Weights of a small transformer language model: biases, a variant of SOAP for these matrices.
Each number is 128 + 32 x the weight over its row's rms, rounded and kept within 0 to 255. Layers, rows and columns count from 0. Numbers have three digits each. The size before them is the row's rms in percent of the matrix's.

# layer 10 attention query, 256x256, rms 0.051, rows 0-63, columns 128-191
101:112163155153168092146127084084172174118099060104065129074136168090139131146158085191129134126199121129185088133182137124172111130134155138093160125147137121109146131145121087107156159150126143
099:061088152148135130225142099127156135084098117141132106092060167049195148151125131134161149169193097099107080172171140112178146127133130086085159131120148116159131132159127083095089093111174107
096:112194141147111097105129093151196122110076121137132149086148154155121100188126152120102138176186111143130142141109124131125168088168090113160127120121103113164111078103091116198155108106125142
105:129190102142082161119076114113205125127138100122106181114133174100170106117181129172167144119156126094128108156142195145104131111132144125115168120157140136065119132197108134147135114115150101
091:136143084135126147193097109197123121089145100127067133164092132150076077168153107129167102069145131145202112097044181167067153149197100067138168152103154089182106164152183143121146167134118107
104:194122168119130099084175108108156108090096129086171120114095155109171090101135116155185124124092128115180149187151120149096082151104120128149081194135072113125175149180161144148105124105129089
101:112172129077082061184133131114108072122141142131139121084107100113149111096180105143116159117111072160142068143130183122128078100168113105131117124191127066096128089148124082111155103133192103
085:179161123102152207126178164130129167152069159209111104150145096147101096131121150120110130163099172125102133066121129151115158084131000103177145046139121119164123137155097128162154114114107145
082:095148098136165072164146180178117126093165161076127123153135081153060179160069152048113053092103113123113177091108070188103091132190129122184183150120198111144116158097065198129096118110163113
096:161085107129144113116141148147126169090083120094143136100135082105134095151107112134173113146130174142168158160132054147149102124154133111197089070064171129143102084156116131181145123155152136
084:128127127141147147172215139093121094121094159156110135125194103154139125164111156160117112115082141122108117144142102070109080123203125143173184106135189152114064171186100164139177100138168152
105:128083106113126096069121176182112131127178063133121129127075078160151149103102087137146127099128157124141144072130123109216104120111170161095089131095163114161162080016180155141103131102233113
093:184180160103126130076115118169148142108131126125146126136126179115120181099153087118103114144115135133132151180097164155154145180125093103106085145075048124118112119082159154186073103162095143
093:195177106150144154158192170149152103131055140110105210121168094124127083146168141165079099124108158081061136078145096075084192113189115112199163078137125147118111092125097090135153143122146164
107:168122158066190162113118095164091139071091100152128100077111148171127100147051122188110125106160190132086153126185104146128137143165113087047171103161110135159121102108198131123168128122170157
086:103149175116064136173080080088109103145156072141079127092154132141107110133212061144108118142175148142140155133091169049147139052117121121114143091123117183132179104129128127102085180146148144
093:103131121141058057165071146164092136182160117105133139145127119123103228126150127073141115106088113099095150126094176162136119173114119148134125183158163104117152142113075160112117058172159090
101:159118135200166156125116149175113125092148156132091164105108103186137172119153127096125152137107085124167154111086128190121142098173140117135139105141174088107129084074117120147145153157102172
096:149116124121124134176099116113157128127159159197098173114111166126208126109133192098160135110201140089080136109131138130126202125172137115122123112196104125083101136138138139126104138130092132
097:166090138127073093131138139195062118136119122111145140171135072074147135133111121149121176159115175158084115151131150083146133226124147161064109178072147131143161091113096113084065098156157098
087:139170143080141140118140110115126118146156137175109141123180187161117117131116133132104144103128140141132116101140158092118187150174128108091167166190136120129074127189147124127175146073125091
104:110153074139091179061119130107195115112104118139124099089166099065160135076137123140118208103136107145099115130103167097181169145092144131079104172131132082146107083126180171124171079083108115
101:156117156079153131086139154122132113156087076041154133110166114178092143099146078176138067109062139123160059130151128148079098087139147108158075088084174080147192179141145120122147111113161137
087:162224110121088142166153170153112136130044143104088143151177116148104121144127088126153088105089107150119137129125123157106115043159057185202094093173172168122085168153130197157187096189136146
102:161178162121080096122128109111169115123139110099163150097089133143112131153149106136154138133125076127122134163084143155083124101126104132111111104092212179115129047142137182155045103091169101
079:125084119101098146142161122088124083125065195092127121117070167080197192116141153149114147121111126140104165241148114133080150135074147154090176136122092130130165073167106086122097125133115108
098:122104104139133146097142165129093143157121176076152127167123111127163147108120175109125153142084199076123136172134101127116092140095136172075112138113153093129141116158079125137130148150127128
095:116123146115148135097175158083066127139167199119133129147107097161108167117093124122133088139095162108147140179141169108140124112114074143154184084158137119124101148171037162081135101085125109
096:100094155101104057089040119165151119129172085066067142129160161127119094123126089138141095146171154139170132125093077175120171179138120194142116160077151131171207134108113100172122154090180140
094:146130135109088080083161172185156082130118140104114137172099114142122159106098101106133157123054149156158149177085142157110109168000124163131168108106176142084184083118073183053064133097160092
102:113180137091177117110155120185115089166144170108101060153166124101149100132084165153077208174141101087135139175130186094180118122143102133126119113113148169140053091153119152113191078093185096
105:118178118199131111116147153124172083099168105140127143071155115202109100130105063132122091133129097121096164084153172062151163086186128093198205131170115162118088129076088143143076105059125124
149:172121139085126171090160152129198119154204153132135128151120128111148123141145081127197102127136110112119158157118155118120145129137067164197116132113076111083134094156120085117142117141090093
108:184100190105119085095083138070130117220144117091146176127159080152115155070139137119114137115099086172152141156142108139106092097129105118075139150127086130185082134113102146184158178114091104
149:093158071194110127128118148133168101133150140149129124111122190135166058085155081170107170104128109139156177129155166100159113161174186165096169130131122126174094134162126114138169156117121120
143:077166138084064130073101154127123142170121134143146129144102153106150099163156095143142123129110091135107118067186113105145072085153110091073200113143101184199140110152107131139108108107171122
141:113166089135143122126144112118145183128138148090142131136141152126141057152111161079122116159097089116147097119146093141223083167155104171167102098139161100106178126090100110131096182119124138
143:192132087112103163117172110105214093168048130150080155160144129136115100164090162149142191128121124122163124136135103119111108099091142148135118173140161119078090109171121113101166139157179159
140:116136087085101152085140110141198133137077103149116184148114136154218122121112196158117148153136163113121124088178093148101139117066069076114109123091175159109170126160072084087110132137106109
150:123113154127103125106127105105186147094112113124123119115147162107117092099142143138072132142171184152111172166140183144124165148169072130063118157147119125157100186132095135153136131104120101
144:179117125094071196158119157122089087116145162108076064111154110129127129168124081157183112123155090170114095128117186112128118106109172080111119156101137169083091158178178121098157125137105168
148:156103106124110116118147098102159114123127145147172102152121146090148149129077145112161119113106193098141136125147146103173150106076170180100093126130152073152092126100154061115179141146113098
139:080128102141149118178135148169104162086119097181180127105139133146165083140153153116100114163117064116148140194071170077119139142138124155129142136128127151099136106119129126103174166164083107
133:185137141071170180142095101158088157097148128134110136138112203120150140122168146127154129111153154103117145097148178124222128135148150164164139091115165108061146132166146092072064171156148113
152:181188161140143104109133117154114176149109144093106109121121153159147154088195153126049051153115155095160132108116117132121139082109097079121154130130091123199159117146111136119130164107179165
151:066073137184135099141125144106149161129134098124127114139110130106124146121092088105141151084106137115154098177138180128190118147141130148127104156118108126114154107108107126100140141140126121
152:150128126105105152157112092108119093108148111126118167145089059156156189150052123169114135148109167143156145138162114074182102131101150090211121045144146145102089077112142169198071116098169120
140:159086115133169179176111143138086100187132118161123170149115166157077184140134084108162150104193092120120130139157135172176132145094118114166129174149175129056099112120086151169142113138112160
135:093087096149118108167143141098145163125094090119142149081135155100138159121145125130126136156109166120161096096076126082102071151134144084116126129169146151128080177116140148122158145125172123
159:111104164099105176129101117093191140132103086148095183173154164148185091204091189121225104129063143148094145190100140136065183166149103111152101099142100107124146144106114141113160126186124175
123:110124110116160129129104120143084101143077160135098142070095134145148174144140170101105121121139136095152226125193149107170117099109116153068119153149120152153088178099181129106104140161147098
144:193159137174065144114091153128148130095163124138100158117150160145149145144223116123102122146169149131137121200148163108104200099138090146132116113092116155163161122156118156080109098075175076
153:188151140138115085101076117098094130164082101079162133109135164144131155110103096106131099112120126166120169092155167114116117151111125153096125145138139149093093123115156168160166102173139135
154:149067062169072160181112136107081142198118136125132166058111154154094154130168145180145115161174137086087145125177100180090163109173080127105105107115103133115120137095112157084111145127140114
136:117114110123090080170150084105143140125095129147172108135154087109103170117147170088153107086121096145098135111145131123109185096178109124144143142148141117109136171152114053116132127085108118
118:157160160122151098127126175159099195120092157166137087128149122084155165174063133154150074171154135125150147109095106159074119129121118131136135108104143171144119153125075177146148136115069121
133:104157139054115141136090105177163174119163127115124130165128098141085132089159129077089139123172119067125131130166153139161114134142081164167178151156154083127100117116135132129098096141133077
157:090134143114100159130115171143138105092092166169112101102178111172054187145136137130187113121118129170132142106124145143111142143080130148109179038204132095154111109178160156114064127140073091
153:179180159068110142099148103121135129157154157147193147158189150142048150145114148115153117123155149097173144110170135113108098136073153132120155084130157074106200114129129132181157146128142178
158:136142125116107126130155131087171118158142149204123124126115176104116103088093198204182144116130085077099076127112100139120138131143067150103151097228108155173099129100148197136135147190100137
137:134106067111136165154177139111099159074120128125133073040083133081116140104144166142127170194084144103064147120100061081083165116120081112074108081098139113071092155109180186120097138117134145
135:085164104133058151093137123103099120218111069145128144096163156130164132099086096092042180148101129163134189121144063128150158118129141142150115127126106162128097162103153047112169131135138135
136:109095083134054137143131098125159163108118098092075107162126163106076139174129121169122104137189154137105163109055141125124137079184181138121127108127098122064125112112129092165121150123131128
144:117151141104111105168180131088142108104110148088113113166162093096106115090131119120136155119088118084147150116112100197170126187182155160126171137134147136163070129100152124116109128082138175
# layer 10 attention key, 256x256, rms 0.0501, rows 0-63, columns 128-191
089:139130125100198131132178141091117187115108102169109127098159123193137181119128101082086147101112087178119162195153108133095094091104124091181082094118122149135146108081132113102174117144139088
084:107079101095107164135086123113142128147156114131073136109164105121167147148168151121077145092132089160120135161133179153097084166121161074151109144138112149097147107116118102071160120141154124
094:107125139149147089134152183157182147145107140157140118063194196152146167103140132122103107082130084132127127135080082147119133174118074139124103137110139139180128109138123119116141187144103146
090:092147150102094100215155189141163157105110166168108138097127107144086168091184096135087156123144129182147127184093123103091095140094138062147079084137068143103097127145147129115172094147154126
099:128119103111110105181159125125095117157130122124060122172061080162089138207169095107120087211160197153099113104152136127092076129058182212138106122129132097119178130156130158149120095150160150
107:133147109136121119059132170116150107082137110153080080084203149111120142140086133128191141155084096127098124138154118152115085109130072163174129147121119144112160077126090163134189166112134136
108:137093157137159138156093091097099094148178136123144100140109111143148175113168112143110169143121083128082112165189187125183160127145090112113145113120149133120032096128132085104145142154117119
075:129166164103162125064167150128099113121111137088178158127141083102133138170118134147222113176146189052159091055128134157087083107145152124137125154119174094135121126170076166154081138104118168
067:156150127160106132084085081145090087133174085132129152143141121090137092188146128136174100181108159100104171072089128186156112109142192171137206194154157151099125159134043194154122119101118176
096:160098120114129082094197133153133105136159137127131093199149167076167146163149088069121129235104102130129191117129122143136110110108128171122203115098182071130145122096134140098119153126124115
094:167113194121097109133192061088133117172115152112184119145133108143140061126144132150165097181117128168117136125120122167092128100082178103149122118109227153140110184118151174178107150130088154
099:147126052205151107134046154166187080129159070123157124184089085097112145124152114157095162093160165131157138161096082097189199117162095131125174161126150153150110081067156133116123124107165129
077:090132072163068134149134146090157179081075119132055111121175117135150148113110138136078124080119151145134128159091118101139151129086066125139118089147069095122202096072125107116200095139144070
086:210137117118102137162166115129106122166092124100173123184063121104133130106110095122156133171110163102085123102158183120131134155129147132184111155126222151147102099147163183139096095123127115
108:146166126091159174111113157134112140138128101161105086112118154080105119124120127133134180062155188145136056131133143145110141123174137109198107143114095107128088090136110079094064144113143152
083:098153118098145086148133110150143143140153109117128125125089101192109135108110136161061108060141095155124099205119144041158138144105128085127059076126120188143098124089199090148133133165102110
072:120101107148079152119094144090073102101129109075135128116123145110128113098159144150182145186144155069154088132140101121137135113132193187116169164184069163092112110175099147150137090090136117
086:131142118212140154116078149108071095107148105166165112135069075125193122162140101129155176181136131108151089063065108116142103084144121092135096099093170109114124107121098131198109123086153124
096:110104126093133124120144098137153078095175113180146150067109140158137200067154149162142103134176135053118095083100108104101131157124139094118062140134156106116120119095116099178107158146132108
084:141090083124149166120144150139119125086125093092160110169147154134145122096100146133155190134136154105140119115166162123134138141163155198135182166160139123112084118162055129093104116119112097
083:096081190088113126170113137118158137150114159132107113190143143144084144076166145095091067112183161143111104127106092105128160090162103044107101151122103135175111089134150117160156121164169170
094:071107094159088170169101134110169203092145161154157121086135099130109147113140149123072162084089098172161104137133161154111170148171114129137023070086078158109138122110145093071137140137123101
104:207149157104127120088146156126119114183158145051096142164117131098125107142107066122182153176158127120092161118148116121119142046140152133147189117127132115107137131119136169138117103126138125
073:138136149121108075125166155138065078120142118103149148104138134130096117173181088136210093213098153113141135114099147199100099101068171220135173118124191144146126177192090135127085161132098118
080:108113131109109079165085182176136144120135138151101119101149155155124179080155141143073132074092102201128138173059133154120074116093075105139099076126091196111108077141158101104117147140117145
066:143074149111083191134102148152185184093052153144102102086155168117107146058127132136072105042107065158112102157088109139129114165116098082127107108108094188133131101125136135120140130154098129
094:165116139120100154098120114144086114154109151106150084181113160078097114128082080136174156190168119098115155088074146144114087113101127150118141153121146101105152144106134174110114131070147152
088:166152196110178165080126088130073120149094125123159114176129086097134158129128134146163115165166121059160146092100165166122093078115081093146165136114099131133032135145019178162104081125147153
076:103132091134149098122098139139124070103160151106115074164077168074096098149118108156170202123143158070080179082109132133155096143143147219192154185121106119144124102147117189168107112100157104
087:139161097165121148063121140169117114158107115111106134089168111145173115141106071165147152144097137088142152142136136122127082083142149195114152126095084143102092145131044156147113132106090178
105:132114113088131171133146130096191193151083123137126070164151115138091133165101087129127159129128132127112108142106116151154167137059127183196102137153080170198096097125131153089151138124108133
108:118161168156126060211104080120143106188096158205136178137113062165151172105184120169072086084108124146127153180141203082136154188117151056148116145158153168186082093159093086128108099145079104
144:111102124120133114056142125166161053139123113128159144113116128130133140099065158160146120116128065132131117125161134136175137162192099079076149135193145147116175060147070089169114149081118110
130:148067159144150109095086090158088142169074121084162145129202202123120113052122124138139113115141119199108115125144125083130055121138115129099133132167084132143086079103059149132127147091141129
157:131136139166144109173182123140140027137118155174095142104131163133154064126106093145088102097142150191178151099119173104104107166127118164152141118152088177123156169120146082125137129146101206
155:086178133123109176128138103100091135159185177146177148102141211130140100145092117092124152086101078142153133109187114161120099155204161125111133128097108137168155102156086156110062111104122062
161:101177165140138136137155134204124135107165142124116112096118117108106066141192146105120137178131101089173130078078076174112187151143121140158117113137092155128081057097097139100161191174135082
131:106123083090119119171104083124106088160085150120100120125125175136140139145146180139108148114122164093114146121066130148076079152118156170142085140097097044158101114205002080111140106122151174
124:119079115085176179159174142167153109144111123161152132127102132123111160101086213139105200150102093100128115115144137136134106166131126071074160187069176133160179128104139081107135118132085155
143:133060142054209129162126080110171121114150148112175094115111135162145125070143104110076118126120157108112143113141136104126163133183164130155161107156090145105189115097087156116181102126083079
160:166186131183095144171114116065131046123126106175121087137067104165152147141180084136122121093141080088097144132148178157117172119122158130114149084118110127198215137154119118144156099139145136
142:154208154126112099159148113147139124109169126135093125130096097072133148097093113113174130159100195129105092155085148142153160161101131178081113152132154094124106126167135083129151103181108113
136:161145123126104084165118089083119181079125197165126168150150143166123186142111155158039064120088139106109117182144125065115114134130170125093184183060142146090115150157119113172132102129098123
141:061123121114172098099093154157142145093140117198145105109102164144158117129080151121160158130144124099135055125181145144169152100168189093147123117093168171080090111134154102103129159099145130
143:175171153082167137048149146099171157149081128155149066154130171138090148122178180141122075118144167125176135116142105111083109181101066065131123134151124174099131080116112153113173127115117114
125:077083134131119102096128139096122185209090103083143036144187156123090109129158104152172121094138136181110112163128127179182141141129139153093120142059089128135101137105122105134131108098079103
159:053132173152119135202178121127102152146118097148091160176082135095162170102115118107103184132166134080162088122117126136184129147166072161157152074140172167121098112125151131132087140166160173
135:145110137138164097178129147090072116082098119153154164168093135153047182141086080136190110130173096137170085131117141160150186106159135118138158159122113145133101162085099173105089157094153167
162:124098093114099121212122171091093169131141117111126151152163125101119100158166126113104085096128154191089097120088125109108157091142161161082191116163110146142110135162154172192103061138037105
168:066118098074167141148122141166138104126120166139141147100148085151175126156159125119137069070044137089114099139140093118138125174128077142156107166096128135128114119085153181172202121173099102
139:074141098143185110141063109152106177133125117172170129084119132163089065140118121155138135074196146083154136096140093115129164148099143100072161153139151167149070099123179129104130075146139136
150:141146153125110107071119113108181148127115168118091126149140148167095134154120120119093114064111170139124141132157173095091152133131125077149076119097175158162149167201131165056091161078079109
158:166141117169121108019117157074082132119107161114179196093128103167149156156094148099149159147128127152121162102081133075151146158110106153165113130131148074119161099134155152148146106082175123
143:158187114145143117179200116090088149121105150078101144137117128077089090147094153163144110152117050127142126177154213154127088141123135138150043129137134098087165069118168203130132137154107153
134:096122110150072062163182118143146132128125086129181078097149083120140171167144124109109155111122080066062164138140124154140109139169158119148073153167119121187109191066110046087114106096133095
138:121150160100075155146126168162140152138113151083167116087099129086178157162096139121153141152089061183149130117114159118129131100096107117170158097182152185102150092147118131149137130096094074
148:106102108128141173142220089139088164100159125110127128159145121116140178094140119137098101101091117114169130122173109212158077114176093120105114152123145159088117150103125120152090146096092096
160:140134131138176135172147126116140093093159098080052165155100100159087188118147144106167101090073127124106151110114147089179161134104114133101163060139150108143086109198077143085108152112089081
146:170137144095117169111195131109131139136146112111161121125127193142134091126094153169116167070123135160130151153131145121143104105135129170077124140160110139140143089190037171096101151169160164
127:153125138130136165164109147098171082130149155148125183093170174078117141126097129157100146122147072107089067147172173152170205147139136180079173093189095087170176114150168147133212159107137119
133:168094108151130185159133156114128128107155095152149108103129112083130111151131217148127121167131104049138086094157126108141146075160131138052158102193144153111113125186118160147131103100156134
146:086114156095098131122071137114106159117111031119110157136179152078122129147141117178111149187175161181108153121136125092105152103088133132161161131168114125153131084138141062092186140116115154
143:126130151149107121135130120147157135133063133181032099140132136132143142160160070141161088166122136043074096152051148174150138085194151120120084165163162166093117154141162099109107167131102140
157:143146123147174119198130128136119122122117174115177126188127147115170109096107147150087124159099127130123171119120110149129172167118125132124128090113125184106099137158169103115181061070184125
# layer 10 attention value, 256x256, rms 0.0402, rows 0-42, columns 128-191
095:107204174085142131197102110133177128177108078127082110126076177079205079093150154149172178105120055153147141135159086106096073140095116092138120160142115183120144150110118115169058119088152124
103:162136185090177183110112120148175114148101124160140096059176083135112088193221096159177118103078126143179140135133142135171153134172164136116143191118110129116148113144116125133059139132151125
097:127148134102173109042084104116134152150141168127163077174091140109144148057149102155128104110156151175139159105162109115122102126165096115148169142136114150149137183109129162150093165129138117
095:087086168155136160174158123132148144067138148100105157094101105148122141071110166118105146104142135181080131171160169136133121136092058153121114158172157177092190123200151158164123146156114122
102:128126189143133135052081114133135122144166187127145131101124121050145086153136132126144122179090125182116129046168120156134122149095173143104147124130162168132101178121187127076119163089131189
097:087115143115170165130135107125125111092155157128163196119195203123135111145151182103120155110137121078172139147129085164089099096114171080148105132089113176125091099148124116124095148115150182
095:156110114168092112170123090154167089084083155112115138091120145162131170149114107122124100078102094120149155144133089136139132088091102114202117127164198183119112119122097088096142110109127182
100:110172131119195122143100165144120123149100090104115064137145097162115152135136083091153105148105138199114170152136115076117055086097102159120131149162165156192077127087100093119159188117088136
104:149149138113128179129127098111116124112132186118134137122139171118163102122153064158135134121205134210109142187129159160178098115121146085134125123129113097097221112142168103119135118197121137
103:188120180146160165178090084117122114160143109139124094138143104133087102102161091128123158132178166099114124127145141130118116128169100176170094150156119099101075146135059141116121106121113128
099:136110111105158154108162099164145061153094150146156092107199135098118111071120147127088153131065160103150120150147142153117166147161161107141132171190111154123090086149130162164114097136129095
094:114140180163122167127113120135142118126139155129172148119152140050190109164122135129136151109149083138094191136137078119152051122050172166138158147178124174134116113142093127063128122103099138
096:103151155153156117156086079099052122160189170110175114181109138109144146094123163154086133099091148185124099103155113101152166108141188115118112194111070117140111123147137149136135143146109178
097:138109089101099124124125111107099130149106042147086087139132132096192112171150165093141121116089097091161151158210199095150180138144134143117091151149119158114171164109089149122097131059085151
100:154116121143135144029091152084140082139144178150102099110163155131130155152091154110140121161131154137117144153151138105129095109126091188102133128176132127128114142061132130165082094087128119
098:110151106135165079114081187079138141138157071152160145098110105139097100138069144127107158096135146131112074151131100115158137158144153118144094181143134136131088103095076161149141145062114109
100:117167132048128103156141096107119188111163139078115127158080134184107172130139146092106117102189139148151140083073056096145143070189143175143143091097194098143135167101106090121107149123088132
097:129149072136149159110131080081165092113135157166068140169099140146133136118126119050094107151145123091088143082118133104134073171078147127143113134116117096108109155127106109160128139083105150
097:076115189187082146067135060093130140139183082154118099120124159121095147146088163190117129101170169162138092065166093126130105120116111152129204139187152133156162109127162133164146110148165130
100:131089061158061151115104189120144116136119114102099112203085104192115089135140113121141119189179135137092131081188131119112098113213144141125140147177083138205202095116081129183143111159160086
095:085096098143141111133114128117119069128135148211176128095095176115132163097200066149083122103146117121104176096054100058139103096119125157116150100132184117121136159139178159075115152131148144
096:171169172122131130145150204119163137147092072111048126159124140112131097081138109088065128143185108153128132132136198161099141167166081118172148106149119151120109078134108113096161155125106099
097:129144174145140151151159114153095116140123122075160129151202117153104127132142170163114062130131049132101123129154086134111126112104149127128088127134167163149141148107120133125166108115149137
098:142151160142076160072141144140136160091172161132104065061157118177078166154126143157090195102135159063171117151115078132101135141149142069057134102118093081158130193088190111166121144141069159
096:149125112141123157112124124129124122116140160104134089079048177134132150115071104132123095080113096195151104119115077062164175143142131155125079165102125117176162126117128179175145109119135181
102:117094152148093135182180082129145114125053103150111119097110104168106095167177104183171141161137110166086163145155163091103124155075157137116072152141074163198141152174126137141055175115115122
097:124082193176112098121131150152166070083127186130155098061141134132149081118159135085149109135093112094121033177111162104081143169153175113099091165125110136120082137161106102079100090135141151
094:124122145127168131115164141154182068124118058147089088124166152140114119199119149135117146136135104095152076163157103145152118194138145147118132117047136195128150101162110140100118173081140147
093:170135061138147053110167102123171085149157157101112134130122071126087186144104128155182154144158147080109100146090087173110159081164150105144135118142077084083115075139118146148119140175134134
102:145118085180151088167164110107141103103132167093175019147140109115146116145118113140142067151186118123196061151093125163137172131190148096119136165084083122178151063106152073164115089084186126
092:139077132139083168122135107148130133091143137105189171141139171102137057127130153156167103131163103142123109158117088169105118200185103128093074126156112123116100103098109185130111119096109117
097:083131090181208150176091132147156114132137201118143166065134133104147075173134154153145154114112093149120173159102149107065087093137108088129119177170121149140121165139130147121130131121183112
145:124181117100131134178147155180104169140104124103120108153098131099162143069138100067129138148145125162077136126136141110112107155178044101157055093102099140123127148105074163077157135169123092
123:168074098139143108141142171129129192090071123132120137130104136103111174075134156112206143082150159111135162182135162120134123211137123153134126139042128092078144122127127133126087144106065144
129:122149164144099219198124141168128100088078056153119137060117124139152134107141098164199093227120069174151169155141116140143095163097082087066134137103123158147135114094107138126140141110146140
136:170135092145130092199067099088143078133129110167152144156098151164164092157127177103114109130141132143119155188175136161099040124141114125110153161130100084170118104139129154110122149106108152
139:170100173111061117114170165093150127146096133165135091149160121107121108225062078147155134111200095099146109145147183117131143208171111142125153144144154131099156077119140167093160144092114142
134:142125088134143094129146134070126160192131181200166087095138179160093105144132141199163143149113138141114161117136096167140140162182044165095072074128115131089101106153144167087077098120068141
141:115176085085108126141092142133117123155105112089181139103118103087109137161127155126133174133075106117095066128180124155225154160113181112068131163136147115123142092153158125147125124122106106
134:073101142135109102162085134107121156168119090111145126127147167147154122158101210073150127113159139131130124122089127099139147144158178144157084134105152127091184115090103074117089168107126134
141:121165134076112152123072142133136166129120111113113092159128092132114118116131156151157105089124171164122104108096148120135116081118120138160176103101150118113143145111174176174171150084104082
126:107115151158168057080146120092124147151099151146120117111174090149162107120106140165161090139129175132127129113148107151154108143106090101103165072156153162162153154080104125034091120152090112
134:111071081157117150120115146154137132109125210129119151098139168124125119132112103064199167157167088136173112137124178209117150100112061143113108150122128112087118138110147122113125140067077138
# layer 10 attention output (transposed), 256x256, rms 0.0893, rows 0-42, columns 128-191
095:156090123137113133147152154130139158153155183135134139100173107101145121095118173163123156102105204122105178163129146116143165182102103122060135113061144126124106065107142143125195105080140154
100:102125139151097082182110106130132133064160105144084165154087144147066112177119162099130157088071166155161111076095122144073086117146092135103155091123163093116101119115114079125164132130117108
095:123097161124140132162185173111141065107115093113135142143134137171165191110133116125190165132103085123087075140109156119134149157128213049105108078122176083117084143143116073102072130168103117
092:120135151072088111090088126160128145203181147115171149128154107111158107111116128208141106159171133071168120134146076136087083092107188050123086066057052083092044105097154157127102136162153135
097:144096121080112107175124103125115114152110145111171117135138124087091106157158123131096131073093132050058103175084116087148121098124159110055111135124081192155178091125118169142086132138090115
097:112129084078128112155155105178092111149071115109097177139098078160158085141135092141089121081103064199157146098172138111138101114111134171146133143139138133105083124166147093112226106182141133
094:114129127128188138170117150129180129153148132123066144158129160112164121154150171123099131147050112132144094094129132112148131192169187176146125135102140072141103130157115148117161093060159087
099:130149154142123068132115101103109149113173173186132135125099136079058098112151193136122128145136073107121155097127185173112082171108124135163105113133139100101171166152131145109139144195165112
099:124125153165126159125110107138133177082143056169142141175099128075096129131138136121151047130085181082076089134105129132113148108152142136085110163155154161137108121099098134055150093101123145
096:113114157090091083140059120103127142129182106155171087127113123101156145122156111154157135135099161176237173138139125107125145206084147128081115141089079121157152130128191128161179124162205135
097:110128058101118134106126135107142100092162164145059172155142139154076171158126133134094164153118121164108184131118078152164115157159110128147176099129112152175154171154107139155154151166093178
094:130136077143097102172038127112127151132101123097127143112101100109085079158105149097107099149038108169135080184148185149170178101118091133068123135110112182178140123085116115199090152178143142
094:175108143175154140097114079098089094141133066172168135152097095104131105159162074162099149103150118179100106147041116082145117118092088088110119173143106120213112102111181127093098180131107149
089:127183186173164121163081187131099163164155169112106134141101198108074166122054211168110161117116169103185126126135114112167150138133140137151156101106081129112086140172107119131080137113119170
095:125147119117129088129200159170159159162190109135157070138074126171157143099129108122111094138176124151073057154119118090144118114138198120148062118116159142134118111134122117158143116180157112
093:118196139128086115153144115118122097146130190143154080097142138234130103133158071160147164136102172097090127117117129039138091078145117122133198122156125083136153119140162097107120142154126078
095:192160143107146131066162169138142121129096157156090145128154121114072147154098197106160156139094188051104119124155187161091097139115133129158135135155139138143109102141086096106183126138137118
091:123099133152108108169168160085107088161120153131135163146142069117103133137106145156105128159164153133117165166089174131160173111119169058168145140221118182132160114145167138103131143210110112
094:091096111129176135101147157105154059194141132156136131093074084155141117092209151123084155144101111182130135183139112128092168108090176155144066104085068211090119085115135067127130153108092063
102:158109128113150133190106147159135114146110168142148100123198125075083147144136166130038128108143106161111146148067143113191108110078152154165165123144153161103117153122095138114205077082121124
088:135144132100136119141193083155083057157147154128085128168185082143129168126095106124116137116139149164110138166156138143148171172142143187088110126160078137126145146107083143158096095124108155
093:151092139090149076128089155148061169075139124151161163186201114196119110188130148137140082101153134059131139164138156063108052158129032123098110136095190134129164109154088076117183139138125161
098:137133083144092114113078084083155134140082145114147143145100143114141152147111139107110134122113145151190159148048161134115178165135109104128125141110080114134181138228151107104156148100113080
095:093117071177176101153113149134103072145080127122142156145155117152118106069143141126116083120156124127095133092121135135118168179104127191121094139113169191182154069163113184093125154147133096
094:133143137110112088157112135112149140154153109133082183115203180128086121145129123062123179131127175112129068114126130133170102104072042084162140128141103164173094077149149083118104136131128109
103:105173153099135118079057153139127139125171155107078101210170173124168136135149110084115136127191108073144096200122091182144171154128145120077138168115123145088122089166170081104169136107185100
096:115133093099132127123118091101064159123152152092138166150129104129136134124130150102110153140212189123102129107097135094140048127087170115133137120151153105128119132156200115126136171089163078
092:170072107131106056141162076155100212153155174162111113161141129134076136148138057093146095096078104070109158094133088135144111124078136161156160104189139137125104119146088149072083119138153140
091:120162142166107134125117149126075119125141118117093100091172138147191122129152082125105156094123205132202078097158060119120141147079126125112122121126197169102150159083167122122138099142153090
095:140103161115054195146140098141190092161114148137176162091173139064041129154092101130110095105109152123126113112132101131192132112096097146103111116118171143121133097114165127081136151163167126
089:120188155168147082176096115103147114164120131114085150137113142127112169183179156119136090129164144139104147083120071139148047133126152141152130163089163149168116060123116181160117134129096173
095:085105162145116101161179173102112147102131115108088126164126128109133122102105097167062128197089161144133088123148126077154096168154121151064106155075194113122154173147117133105138185136096170
149:188181101126196108135164130081090142175155106070126098115045137160135138150099186109105070121100116195136124183122093110152107068133130131111142129175102084163168123103095087111073127144147053
153:157148134159121140102079126111143139142145112104110104115117119067146136184151156110086080134087130164042173089114129097142170149111169178079107223161086072146090129130190151148176126084132133
150:160132167130155092075167132117112083142162091121129138110113166092153134035115172162107069118187147089072112215070145111181146107152204091076127179148147083120143160116198133111114125129133144
148:182076111138149112129162128102131124142152103165160165140097065158135174053117126103084116121196144123087173062084104187081163131150184153147131159145145120111189144049085107089144108065117075
145:146098126072116109151152172111106131109138076123076159119042108128173132059154092089091132226195138128100172091107079152099121123048158137150098089144154129093123094138191100152138092144144087
149:113124106146096110110187156121098156140132119123090145134106082180188143165149142168092179085093150119081083139095190087134098157116157080140100114181099116106110138136141028129195146189143126
148:119140127095141072144184136178139137137076196103100142174162146108160134103121114119125079099121058103118183124158166082128159121122101121133115073098163100109142107180112125076078182133117145
142:131102047116133149162085189095114092171118185127109157164111104120141139153147172159012126136160128163125141145155084129156086083088144142109104131138121141158152104126162181117158135088066098
143:077114142119124114162133137164152097175133135179161118130110078120110160192170113196097077109103127125089127128174107100122117131129061172117123130111155159090099105109126142084114132131116084
168:094118119128108126118135156108136096155176115064131138098165148194118150126112135147172132133154137147131178098065065123119068125115128146127142139110147109146080124120141096131113149107149132
140:085101120121117114069054110077162121096133085160120209099118117086139101135194131147156110104108126139110130116137134158102151106122099108178132113141135100135144106130143117163122153087124131